Part of a small language model's weights.
Size: width 96, 3 heads of 32, vocabulary 1024.
Each number is 128 + 24 x the weight over the matrix's rms, rounded and kept within 0 to 255. Layers, rows and columns count from 0. Numbers have three digits each.

# layer 9 MLP up, 384x96, rms 0.233, rows 346-383, columns 0-95
113151117169075182138128114116109112124158147169159129132116102107119090148133118132128166091129114123144129135104153129137120156112146101043162157123112117120164142162142124142146100156157143141104078155129085130156123130147177131107150090115121145134127138119103085170113144125085098067
090070157105146086107149142129136172151096160133112172151101158182127150102123153129154129126157118086131108162122091120113101136112136095104117073133156117100134106116155139165090138126129066161098160140134096160108138147148122183089107062116100165099100128168140115117154117122132140102
101140106110129116136125166139125143122117137094127088128167094113126118125094109150165149101163081116156140134122152108128124138074111119122118122112091141099095113131111092107135129170120129117156138145144105111130120148135139157149129136141121117111132124144127126113114140128125131126
072124142129138122138119139106143093099133146147091148104141192147124189086069151108137147111149124098131115121129129086102131133161184136149120150151118097118108121132162128102108132118122132125118147095150139115124114128152165108112133105124114118137173090132113168099114092111105094102
162124155133131142127112118117153103083152138116095122135173132094110119115146142143163140119175130134127152179074149084087118171188089121131140114110135103187150112113167068105136101143161123134110162107153107122144088106112097106137171129141083127135141134139119121123094180137095127150
162131122156137166142153123134163150139113108148082117118143141137083089106116129060126095157134097145135131119112127128098123127102145087115164180134115139114121104099146141100167127135146102141129145128137126118143110103129150141102123140140139127115159139113136113137115108116114131143
170113090132111085105100128128141146098082133119116141092157126129098128173107151134105157130117099115103161103155155141138130105117136112148161153158114146133141114145091139114135157096157121107131124153120133157120125123139110149107143140089087134124099098156104154117145114129133157134
126145115149146135143142115126094114156125133134109098149145136135110152137151167080151162126162090109146126120132106140115132157104115136101138118140093099119107120109184138156119140099101133131124149129119132145100106141120189150127158161144138131125167123143140124166132136135111101117
113123128144103154119160146140110086136121156151119104117131150148124140093168102120118114142152187157074064132098161124125177115131117149106133134119153124179135129128140168120148124180061095134082155106120122124070101093157095115121107147157120123099138105161155150137154156119168146139
112110143159135140158133118074120173129126120129160149116118135128084084108141156130139139140096132109141126150153171072099180164168137104137116126145120179117111151154124119112143132156111157093134108135139104131112137122126165111092141168113192104141139077123091095138149176107086118078
109137101126132130128096157146113131099110124099155106146180116140129143093100104160164150120108129132147169122174087158113132145111104127101115107119088112137127134164153105123141147125103140139123136151127110151121109113150106132147108118127141137131131134121135125159100118142125107147
135156127114136132085142130111071067152161160077125139150106117076122156150147083136095104069116124178147159135160095102127125114145124095122136163155116112146105065097087117152144099114144107115061106140167140125127142130113153178129130148151166174130125141120119149130130180087159142105
147166125111118124126127116152156129136110163149118127140169084146142102111114159146150139143131132091143133132132128093151118153102078092118116147155157134106107110150151147125126165138130130165109131151092122108136136094121153104170136143100129127112105111172103125108102105129127092143
173158133085144095113131105084109121156181103150118145113177141046113134151128109115119140132204160173107113126109117112168120143141151137089106131129138107154127123119172125144137122128142117147116124152145161072151135112109176133132111092163126110166088094152112189122139110108136160127
129090127141144148063100132163092117141114119164126087133121104117127106181102063128092111115136121084130116085121162144136137129100126088072123097135142154149105123132105101117142111090156129131118126132125116076101142151120113143118129143119109122098107091116118138127153174138155162133
161160142121132152139161171137165144159095169122133145120109073129093120116115119092171153118090136147135128148131136156123112122096147113151100115133116104143136118114060116127097117142131098097119155154132154132113124098135093107085094098090130158151127114097107155134093087147149109137
122116123139132160117159150153129087088102111139146114135118119134124110162168127130098122100136169151130083195107148099126091129101132120142134120170113121114167100139138080120111132114114125145138142130138107136152125110093140125171133133097089119129108082137152105094104125160086134098
134113139072114129091138124102132117110171136136088109165138134111164154105147127116147168095142091114164150133173138125113132101109157147140141130131132100147129099099155130137181130134155119081093117173123129177124134129145151113132086107140110147116104062135160089168131172125130094096
091118128121144153174134168141140094101117151135093130102098137172106082136121146121137142108165138165129146090142121153118137100104091140130138119104124118114116177112113131156095149137121110104186077139100146138141161119168155092152148118126165130148141147136143194144130122143108139136
135118111153141115154171150168136117102077105175088097125144105158116074186160165145095068128136147111159114128154114114088175131140169114130121112132114111158098128087152144070172134141097169126120127120201106098112188099108079131133122171119116148145127084153141118172179102121099118114
133122148132164121118118103147136133142141108125125158133156139116139148118157157123120111136101148155099130113111113144141119107129151151165141120126175116140122163147085165129098121144149122115096084113135121096092156100113141118097097116100135131147123125114126152145156110117131127152
113143127163167141157126078167084091141113109123112119143145079165096123143147128161157126132077125095097132077137124127154152173114121132090106132148126134150142140129131117144099132146135117143093117136169179120127121131124149161115120099109175134091122136185162096136128160161166123106
109160134155105132128094135183141090157137112135127119113143114120155165138112098112104109097119126134134123129165086129077132169151124146130166142085116124111157152130152115155131137137120115098094126136109128093138094102197118149153129098133132132152101144141113139117105166122184115105
121119159130114147129142069085121126091138131116114143121137121153141130128152141134115126123127093132144132114113140118115114125159129116153106126126138121123140147197158144136132148129184158138113089137130123113110103118131120131121111141092145139123166180087158131098158120154097119128
180117129140124118113118085119154116100119125104151165077139133122138114117121129156108129148135182118130139128166121131119136156159133136133132150155147146092115098161113160147120133169134096125119133112100138081122139093144127189141132123116109133129136115131114106120110132124108121166
110173077115131129101096135104136090120174153095144121157137158101131142123133161102117139090138137073105111134119116156105159151168137126115095157149135173155123147123085084120143180103111125147159095179137121152141127112129123131161166094083101148166122131092137112123145135109152147113
133115146079174164106144116126133130147148137105113156125108105109098162157128158147110160097113117156133115124134131130141125132114109122119130119120128113174122131107084136139166125112118153081107127117112150111109095172150149131135141118119134151139144162142158126112160168110135158124
105117098125145126113121094117119165107109147145131111149146133089137155133134100145120155115190166136128143125129150144127134147100114116111132114142123144109092104130122157164112138111148140150119151106134112111109135177121114088161116122131170155100107102110138080114109122121147159127
091141123129144110139171144153064108123171131125144119123108141163104126123143140128131131130145136057116119181098138094105054150138117136123107130129128137153124147130091129148129128151164188114151160114120118130133155160121151140099101137131103105171134117101099131126148117159141146118
148126140136139100099117132156170083144084138153127103093154095150130154088175168111117131117129140112060125172111079073178131109108115157139119128095135154184133165118137169118113140122098156113120132117177102160089139110110097176162150155115134142135105152114115065105135166112154106097
106069074084104089116150144152095080124103084153106128130125144086118112118173121111102104141125150114120176123153157112078103122130141119111136122118114149157123124144111170138113087131111124140140115184157116092176144125101148158106144149143150156140120153098131137125179172150157111132
129096121155141105157126131116131147143129111120110098082162168121124187120111101150109149148097119176093146117085091123159138143099108116118140141142142166146138141117106143176089077128153095094120177155144111129177136122093074113142144165157120132145155101158182103130170111113132153151
159118114150119138088121102108160119152099126119144185133158128118131136125136125135132090102132139128151143117110114171136133105179154140150154145130187132111130147110113147132140153116141092122107120102117142091136157124125148115134101111122139146151135130120140161151175124170133146122
103116135086123131127143145136080126126128147116146141160144096154111123123148159142125123144149125070128126167152115117124153112139089104144119148137127174133144147145105128140118202109140135079160128130106113099156092115147088115073101119177100129138147128106172169152161160160090123117
129137127127135082099120104143151105170117100132150143122112078146151130180125138152162147143133131148095136093100189135111195133129127143095124121109146145096099128160132074112075101141117144132130142121101134123137097109130133122119128124136133170131134123127144139141087119117114103164
118116135093129147126158139121063132121140131107107141124116170147146172122152090140147159116165152120140116138144105125108156084157132164115144102161107135134115117117127123135138146163139173130169154120135117138104121171125140111079091130130109117155141118090098132106121097148096156154
113101126106108104127156109101138132167126130133132118115121122120136121123101078160120153115151104127135104077145119088128147125159165151096129109156133099137113137115105115168124115105200126152125149161137173137108102113159102107141147121127182127111101152115160135106151134143146150106
125090122144141109145120135140127095109114162133087133084143175149139109165176136175145074080142162129135103144147060116125125122107135143126119142138155094115150121096119109170142149135123111139051159167195109148135133128117108115135147092139090148135117130127121116082145141142136132117
# layer 9 MLP down (transposed), 384x96, rms 0.244, rows 346-383, columns 0-95
103118131102099160106127146162123142160128136187133121084110147138143133128085173135151153147140137132149131116130127084153068176105144115151106096080119099130124146100084182158105115111131138136158160081156141141109103146153153098107093130171168080086141117130116133115128133119118176192
128117166151122154167076175094165135149181071117151114173165082166134213148137107157116159111135138093118156117134113130127155127129129145152153142119091137122160098083134140147112104155143120106104123131121146100172149162151149092112132146148101126111088108135141100122136157116189097129
132140137128083130113128115127132102114126109128093115114107081149127126101129137128112116137102196106074128077146104121122089110169115088125113116120117112120135112130144125133146110057107109112121155109110121152134117132112129078095118131098121120115125122106109106139113119112100133122
131123151114118123143128120153127113117103125071115119129161125143140103132184121148129118141162180170132132143092142136110148137140129101116129123137109162146126178115147097133116105145104114144130177152119113131139099120125120118140154107139136135111120134155104108076138138127128177117
126090100108114145123147105111124137141122136119143123105132134124123127105136123116121120150119130105126109119156114162130104125091162111129127152130155136196145131118147177144097145123183149126155126137117123128123142144124109128139108094118138125152124108112115123115156094098151121123
118137115111126132151071121110171165109118154125169166123132100120141171102151128113141162121104145126139124158089154129106150127096095171176162143117083124124134138102100119161097149130136145091119157077146111137110092125143139157107126164140133168149138151129157113109172110109169123117
100107123148147118154161101134124141128134187091106115128124149180145150163133112087115116127099104115145141138165138142109171099116135109133101096161161142110132128126117105119144129138119133126184109143159135088145142118163156139168150115140170155155125136106129107152105092123152138068
082130082137140139134122127129105133136092115082129135155120084129109116098102157123131146131138130127120137121131144141170146119162119103119134143146130134186127129124106117141125116135140140102117137115139124117129114129126114152116122142160094135149115158142149104141135122129137130148
160124146135129145141091121125135093106169091089123118189080127144144134161149104063113148119101135097157136141180139129104129117124119192117097112149155139142121133116127118124066136149112201117072147160108134148162190132074129103139218093157133096137118133111145157124171158108113089115
172122090094129116114121126133134090097055106120095114141100150162127166158111116153129103094096143114144125139128165192134106140120182119152170138141096096130143113144091111102097135069136153153153116124102175106102136141138108116164116113166152160110126185145131108126076136161135096130
142133101140098126113147117101164108121113125120134133119120144147102128101125090127119105138104148146115150114141132150151136096179102161135140149142144138154126140131133119151132146123145098120129139122116137115123102111124135109098119127129146125140130130138141131133186148142143114129
142085170124120139103104081121117211110148107114160100104111088126119129140151112107158177158164086099113141139165165127073126153148149153124062154069125135168112149112157182084115095126013138106112102122136077130164131176132176117096102100142113137133137167106142163129123154081137129078
111116099139135095121099145135128160151101138122149136109137137125114135108160137081133111116109138164131117137136146130099105127145159121086133147078137130129132085171111133133108149132106081124129149128159118082151110142138117141138117125142101115124110158120129143116100150120125107134
124084166092088120155102125114099107088155178118104128122144085133151170141154123127155123128135125103156143118159162106129146119135177114168108145113110125124122131154117122150129163125096107120154112110126122162111121140125067105126116177184152170084112133140110048152084134145155160085
105174110144142151127146113144151109120129116119123140152121106147118103108129132112110129122139128177146153147144183098148127128135102168123113114106150123171120130152101122150107139141131134127114176108127108135140126134139089115141129140148093141100141140120141120133155120099113102103
109129140155097136123112153157150107121090059200113104122137134141118115141124127149093168175120088096141159110103163115154132117108135156170101113139118095161153106118103099121125165126135158110140121135117151124098139117202162101110166123183155043143093108147116147141103097140117108171
098135106140146129107152125122121083136108133085122143099111127145095147115192136163139152120120146146117134127132075132127104140084154206144157121169133136151124126126119123154120144119157083109123120144191131104142137147149126136137118134114104126155076112145113137121107101146111117141
130144132107110126111104119171174120122127151086138117108110148127145155149085128120136141106128113129102148123094087146104087155124152116117188139137139118126124132136154113144117139120147099125146155157109097112106086134129113115109161208092139125127143149147108156065142130138095122110
162115124161147159138138100128120151132118144127127151123189088142104143178106111134159137112095105138104112133113121152118089092144078152133153145109125120167119099127171138080130138162121121091113124123125104114139085158136135161125128122115124165109136161140090141100138112135173127087
136144148127137112084111098126137091110105157182107094133080172146112112149099100090084135070141130089115150103127163149152057113117110144132231129151086138126153139100100124152134108131092132153230146139057150168104116102115143121116126125101113102132151115089088139108093156141111128125
123129120121126138167144161133107120144122121089123099120144116114153131119083116137117159131141106120146116140159129106110146153129146125138103078116127133137122137122130123115137123160098112145136139133127132151141131177164107131137135119169119115129125149135149125124124125154127138120
116122132075119124129137107128159094082116099121125156159168120143150160104157132136126123154143104115102102130164186106133143115134085097132122104186108100138103088128143118108137127131138112103135100105137204153095134118189089141132187133123126137121046133147115166128141174113145139151
131136097127147144142125113133139135131142145137157126172108157140144130124117099164137136127107170110135109134105155140137142125124122151178130107138107114099086151109157138112158136104117130134130165114142167137105152085092110178143127203082147114166118108127133110119097102118130142109
110152092089136143141125167143119180148140134157139120139135129111145124146097137150124154151121100113130163151145116121130166159116142115183124114124118138135128102114129096107119107154099089148135160142125166144161106150140146138133138125142130121139103135141109122132102114122140124127
075133135121094180143104104092132154128111115128119121182165112139145170150120124095113147167108107103112165129134109114130108087093128112138115109158162113130106130080114160146128111113158138119132111136161126158132128116105118162130127161131104141100155103169146154110142140117118122101
108133113184101123146140124132111150160126175116089133128159076123114147199158146128096123152104088104131132114140114055104146096138141176131158113145089137119110114144162139140111141149147130122137132116158160152148114126097144153113164178127129126154170128137197156102144127086140149128
140127145179102143141099162102133140109100138105170104123170145106133121158097126102088123155145112125093136129143164162102106126116123138117132149097128118126120135134132124107135146119113136149152131099110079123115125132129099139149127130116071132158092124157105111173127130119145113147
145102148126126148135101133121127127137090116167140162127097105129129112170148094125157110148085106120125105127128151141106106119196126124127160103156122113119155179113112133096163115137077102075134085111110134143162142117172092121128168136120107129139113166109121147140120120135122142126
096131146127136150178144131091118110106099137095125129130098167191153140112137152107165105104133112156129127131138136105104159134138121133109139132141149107151111093108145110118105172151119130109150131164151101145101129099128088127138155153150083136115133134125103086149099141132133089098
107134133156175147154132129139136147069097115129106133138120149118139108137089142095174160164168091117137154128150116115146122186110134105131194136147102133159143140087167078116142097092174117131115115079128125137161164119121091131088129132117167154144156065156068123115130083124111131135
135099142115110112152127109117114105112088161118146133124197130125102181107146139146139126147107123150100117197073115095108135167134117098174124118152147150080160096077076129094120114129141129135128172186093188100087099079114100173092120133123121155140099128105085094198108183175094165134
128070062123153151155170134103125130146143153147129092084043150110160118094126112191151104099090180131067163117127152103117093160106141209154131107116136100131089097103130119080169135077134098139147105120130137130128169192152111112154104189114106145129129148115122144156134131146072108139
078143149097146144117126167135089135140135112145126094138105122131123128140112136146138182148131135142122116157141149108134137140087126104157099110125097125143123089121129108118131089171098125138137155154122118161145111159125125141153140133186109115135090133124129112139090171112172106132
121157153148109143112158053133146108127163148176122163160090162117166093079127125087125133152121094107133155149119152127128122164097122127077157120079141141123131161132095154157164083064131158152142105087107118182124139126106145136115100120133154069117162171079119091096124127159113167149
128146126096154146188146116095114088060145084137173121075129161151093117118131139131124094050140117107150149152107113130143141109114144130147121106125154096132115129132129146122139159122085121126181141127137139180161135134133138117159139141129152130123121155145127129096094150115153132107
094155092120140130138116134125104128136092111118122161102127133141114112140129142136103123120122155166127134110119125114158108129142104154091141153119119123112125138107113135153128157149114121118116160107141127115131106102124134101116146139154126084128111154128130112147154145127147139112
064161120090136150139115185138131131105118127130138139109101142150107143080111143104121090134100097153147129123168100115089077125130100077136107114143175103130136130148129140096137112149116120140188131103125140130118167167104092135161102162161126118113140121142124162145133164144133070136
144150157126088160176142139137062143110102127142153065176106135128110147118168151092115106085120112103139115141125185148135112097131178122139138149124107156145116179139116148110139110105114095172158137124117122137126081102115120141130120143122117156105152126152124137098101101144142129131